Each number is 500 + 25 x the weight over its row's rms, rounded and kept within 0 to 999. Layers, rows and columns count from 0. Numbers have three digits each. The size before them is the row's rms in percent of the matrix's.

# down: layer 6 MLP down (transposed), 704x256, rms 0.233, rows 692-703, columns 0-63
# gate: layer 6 MLP gate, 704x256, rms 0.225, rows 693-703, columns 0-63
# up: layer 6 MLP up, 704x256, rms 0.243, rows 693-703, columns 0-63
down692 105:506550472471507515497529533516491507512509512488505517504525523508519512498468451493540496517483510444470544529473513489473501531484524489507485528530490480558499517505540539525518499521469511
gate693 096:516498503489490501530512474464508485547466512529495496488501543487474523476462486480511512469488535525533505524527492459478506489494492475482511513540538509521504477511485505486472540429554507
up693 098:501489484449543511488523498464490510492512507502525479545536474525529523482541478506498511495511516483481502538465504454540480470490486491486495500518554493516520528486477558500488504495534476
down693 099:499537511559480553489495515488487528516475527477565477504516452481535489474559510474467492449475515478472479468468499438475478529483540484476525521529546544543500449482489484485506490491478485
gate694 098:492512513432483481506575486488487455519535483509529455506508518501508507471496476519518519482505449531485524527454510496491482463528481490535450530491506497472532471478477513492514519489519550
up694 101:493492507481503502500463531492522506524493535522467484502524501519492511467546488534482562507497470463517469495530463534491485512493484529465511518527532516484493547488561454458522499472507499
down694 097:535469496489511531491474501481500514519464512512494478482519511494511510514478454495520491508451495463539494515464496509484498497547510469515511501494511514571516469447506519502468513495480537
gate695 098:511518566507521485493445493475513500484526489515475502515524547516517496564469535464465545515502474467507499453517516449483487510471515533497464500495467522516492511513484467504480476491525459
up695 097:503510476475530521470568463484471506484530481491478516418483530488503513489486495534498511499470509482503525536498527539513538496506500499524505578532483538496482457469517489498502505499473468
down695 101:506485521506511524488478511469467460515500487514494464479470489467517473490462471497502507514539506475523514463519510513471485510485489475506504462496535526533495492495446479519494472437468485
gate696 094:488510477510536497503475490514496443486478512546434494503520487507476495551545504518502495510500522449450468551551515508495537497511504480506490503475517491536521479539490470490511487543479514
up696 099:482494483487488485477471509510493504499470521493472483511502483482495494483503465439505505526466526527492485488444515523527513507479514453487473528546493489489545507525520493513476544427522518
down696 093:520481532462509527490515522523494493535480500502512476511484461519508451486529489516523530520486489515506490491499557515486467499541450479505490513475505485458491498511576525537428498493493453
gate697 104:468513488504499478516499502488469466506499474516534506454508503504513528540488512444518553521464516503478487482509533554519485486498491495550478496520493527525573516467486510482455541506485500
up697 102:522506504515458512510507480535470490545433477525529498517483477498493480503537526474504499506530514509459506565522498504493493539523499486512492510470490488558501510503538496539504505505521516
down697 113:492518504497488481484500450535485508489479536457498455547474494520527504486513517551574490525527496486493499492497502468480515515507505468495544485479501495453474467495477487504512473507540474
gate698 104:489458486514522478522467488506533473533483535485512499485498528526471505504510474474486544504530502459530484553489503492506453493502539531491482525515522530536507473517536508513544500516506426
up698 106:487468560521501522493471538481537525494532503509485440515474548514526513499497480560487518505493489457458477517518521471494487521485481494489495479490499546501508529511504508483507540515535503
down698 096:508512533485551488531477473498510502537525497523494461460529478531451539469474508461527466499498482457492511497468482468504527507508475514497489491527500508456505507475512493495463474534504516
gate699 103:494495476430495444534471505498540523509526487510482479469507539455475511482474493527493518469526490455531494481515502501519478542515515468538443473505512448495526494495466491473494498468532473
up699 102:509513507469518521490463510509511504473492529514463542480462518484438459507496501475523512435503504480442481483487478464528499497521522500452441505527512500509484463498514458469460513507516486
down699 095:540483545516495529521514465536499492483476495467491500502526506514497465494535536478517454529515539468504505501472499523522476486489478502480487516447507477388500456504456462521522438483488450
gate700 099:469495500451473510529473481490495522501480528533496482528499497480492506467544520466482510509456564501476485460500519470445484504463517474470517525492523520499523512506523496503523435523492530
up700 110:497468491478454451477484487568492491529557490482480514504507505568505511503455438533520436505492511471508501500535466461511464550526494527467485505498512499522523497525468514479526507525505507
down700 106:475516487496489465493502543483511511488520467491533462513481490513488513475483490462496531442479483500464510556488501474478462517491473519500524547468530496494524554493460544487510505488512471
gate701 094:493492490530520533468526477558515482511467517453467502511505511501506484528496515503501469473529558510484467479494502480533541487513482493474523452488493523519508466510470488488505498521528544
up701 098:464521512484505517511517453529472521515507536465503489506499459492529529462485447465526505515536478477535482486466484494519517526501498467464501483470495480517544499452459520488465509501493496
down701 098:513439485539504459513488501494469491508486460498488533473489493535451474501489515484485533517488498469532488467533518507487500478504469501521519550464493469558516520474487473516532469536528496
gate702 102:485488494483484469537504506513482498516487515498473526521500459466500491495526462537538454531553488464478480476505461510496497505467455477495495496491545517517546468442488569479520503463463531
up702 100:496522510499516531554514464524490487513464524521544455503473473485522459533463539509499539473491477508524506531534496490517445485465490510509526452520497503543506483539492469506480508503487483
down702 091:475518532508509512447505524491512473504479504486477531492462395492447538487490478499551514516532489515500525498468497499529476492523514481508501483529520468482474498510501521481497492503541487
gate703 101:477497487518491527494457543514500527504491490474470505512513488515493507474519452510500499508541508527479513491509501497536481546541525529472520526553478503489558488476516514476525493493455495
up703 102:499441529525536491474524480513477498525502481493445499494499501494492511499491505475527470506528485504489506489480464505512492488497538504490529517482530542476527540533483506510464478507477497
down703 102:462497486489489513517453512480490501506463490488418501516504494516500532516507494482553460511501491497515486528454467507469524527473537523457439457529481492507533504518486498490476537482524525